Weights of a small GPT-style language model, trained from scratch on English Wikipedia.
Size: 10 layers, width 96, 3 heads of 32, vocabulary 4737, 2M parameters.
Training: a variant of Muon for these matrices, 154M tokens, 9513 steps.
Each number is 500 + 40 x the weight over its row's rms, rounded and kept within 0 to 999. Layers, rows and columns count from 0. Numbers have three digits each. The size before them is the row's rms in percent of the matrix's.

# layer 2 MLP up, 256x96, rms 0.232, rows 249-255, columns 0-95
089:516560557529515480557466503544525464522460473489406443566485506519393475496487496531432489460454581499490459411534484513477500515532517493542539495545474469545551457538492512530577523509550517445476504515433545457486468479545525472508443489508529522563486430465426521545511508575486503437
103:477533467424507468475498474521545541447453537456526563437520489515538480539519584513491465414575511500495502522524471574440490406493488538524419565562492521483508544498568487537511548522488508546447477458477508498483537443518531449526508520439535491552455519442530517503425499522553506574
104:520559517566476547444480470511528496506574499507484457534417510455504451557459587444462536450471504455485473550494414512503542471561537436496513563442479541565513451554454493520527516519485441485559468488433460499505462479524498436474433505506575507474445508511512516450567469533524515519
087:510500523473495454443517442467562509458507469512513578531547494502470502453560489584516475420504548446481444460528480565500460506565480525499528513486533490540435530485518522535544530551529510547501422503398490430518529462593551520466539458519546513483408486441483499538464546507518468496
096:544482482480484524480491499487454529588429437537557504487481529503524511505503475494520498611548559454516482511537462495492494537468496451511459509517597546521399513455531452523423479455513513437527542561458502546565490502493565577458519477498454469472463483496449476555532513432561533518
102:507514471525472437519490511439510526505505503550466457542510564521571502515525434438481493467504494504454499471482512601514536491437442578461478559498559503522499537518491468541485457534503492448540472534479482484530486495444447425533504492436498417480555470410559437517410469519541431513
093:568430549484439458448495469504481465500525520534560519507424477527510508534422510458581519457506522461497489569534483539505521552482473504520445525596464566440499531515474471596527429549481463489516490446550529490546542426535515557498508470529503506512448494481480444469448498506520453570
# layer 2 MLP down (transposed), 256x96, rms 0.195, rows 249-255, columns 0-95
090:517456480499496510398552479464464524478589526537526505460488490484615523479450493477515540551516435493474557548457505526502516454434489515510496494426499580452531532496520483483495455477476455492505544512542459483508532567420485486522547528452432524462441506545597510478519517421531496546
109:537500564548449534548501539546448520492500525503518440562534544562478500474465417466494564504383444506597511437510532509494502520488520497490551479466495509490591507459501519488483442532516489532501535509505468470522500512454461493464513565551573412464494510506432550490492510407502532538
101:460402460480535466569500527566484474565470480490525433529469482486518462511582508486579469520475459529492469574489524473487558570480417552495440457470553494490543506454495589471433503533503511480451475545522487502572467507529507523491542552522486464494467495451481516536465470539470503399
092:517444394527449546527543484486473500478472540532481435455515507496532465500493495389468522524517512502455581538484534490562549460498471443486475516461478537579558448500510432455506508471579451529489575513553419517471492504494470473546490464486504459516586451554502520467531439538513513499
098:461463475505519506579435529526509452475458495515478495514474452439531483441462556528474512433492561516524469453490530547439557432537461520492517508478432523493536468533511507512493569504536522543459443466566504521429526451540438517473515518452510481498561506589549563421474454540479466419
107:473488483521463491528522467453488482446427519498479524514551524503564454604475509528508423520496442497499433493511519564543485489454410473476441558511501455470471510496465434484542487487454518522508448544469470440562524461471486419498536475492523436564601501440584476492493452515527502518
098:506558450550557491565484531464454507558446439542530444477541534487523512448537490471453490509488471564425458436427491482468509479541470500525464620497554437472490549508514494442464570539520466519423503557488506509489448505468540527525485514509494533445519504464426502488512419524550521525
# layer 2 MLP gate, 256x96, rms 0.229, rows 250-255, columns 0-95
106:513435429459572504494517504434505492488559475485490570549531496437511502520481591545444479476622531429472500595510473423512531463534512539494458491493511483505479490554487536493508561471503533445538437501508473489483448527519501536488478498483459535557559511505554527456484527571557438493
109:455477474469527484521550560553490503477433451487460544482518499449587494500526433538589478537485487517434478586535542468489533476504469505441507535551529481480563502434517557533454469509524469464481520493521494498527540495557532532507517536462518440535486467457437516567488545575405492416
085:541488503562485533469519533528436483489532463571494512557497519465511524430395420452476518514505537502521497495511536514466485439499509480511447503496520553558476540500483543424545431482509409487444502471531396481450516530505531517458451560509504447533557503581504579453516472519485553511
100:478439507544485531545488524548482515407504505516483515511502428470524520459441489501456485484546527518457493479458528514421560417556463468495556526503481503537538459535522473482456574434537501522492463520527536576460537522453403518498572487455517431570488506478537527439479458490502508403
103:503527531544450497503514531549471481447591510557460431474499527524545531522543507409522602506474480464410526552505464480444534554504517516480511426527488500486522501526579511572389483526523425486515531460543519511521510533564482543527502502458484481466486539538518434447443507517487475504
091:499572497542533480526449549481500505555498489526489420536604559540498461516538403460460486503477547490487481461489536510486469484524418483479524480444504470474499457443523440437432553484574444506467467509550465470515451469477535431548460525530514560453531447523526432500556456530485513503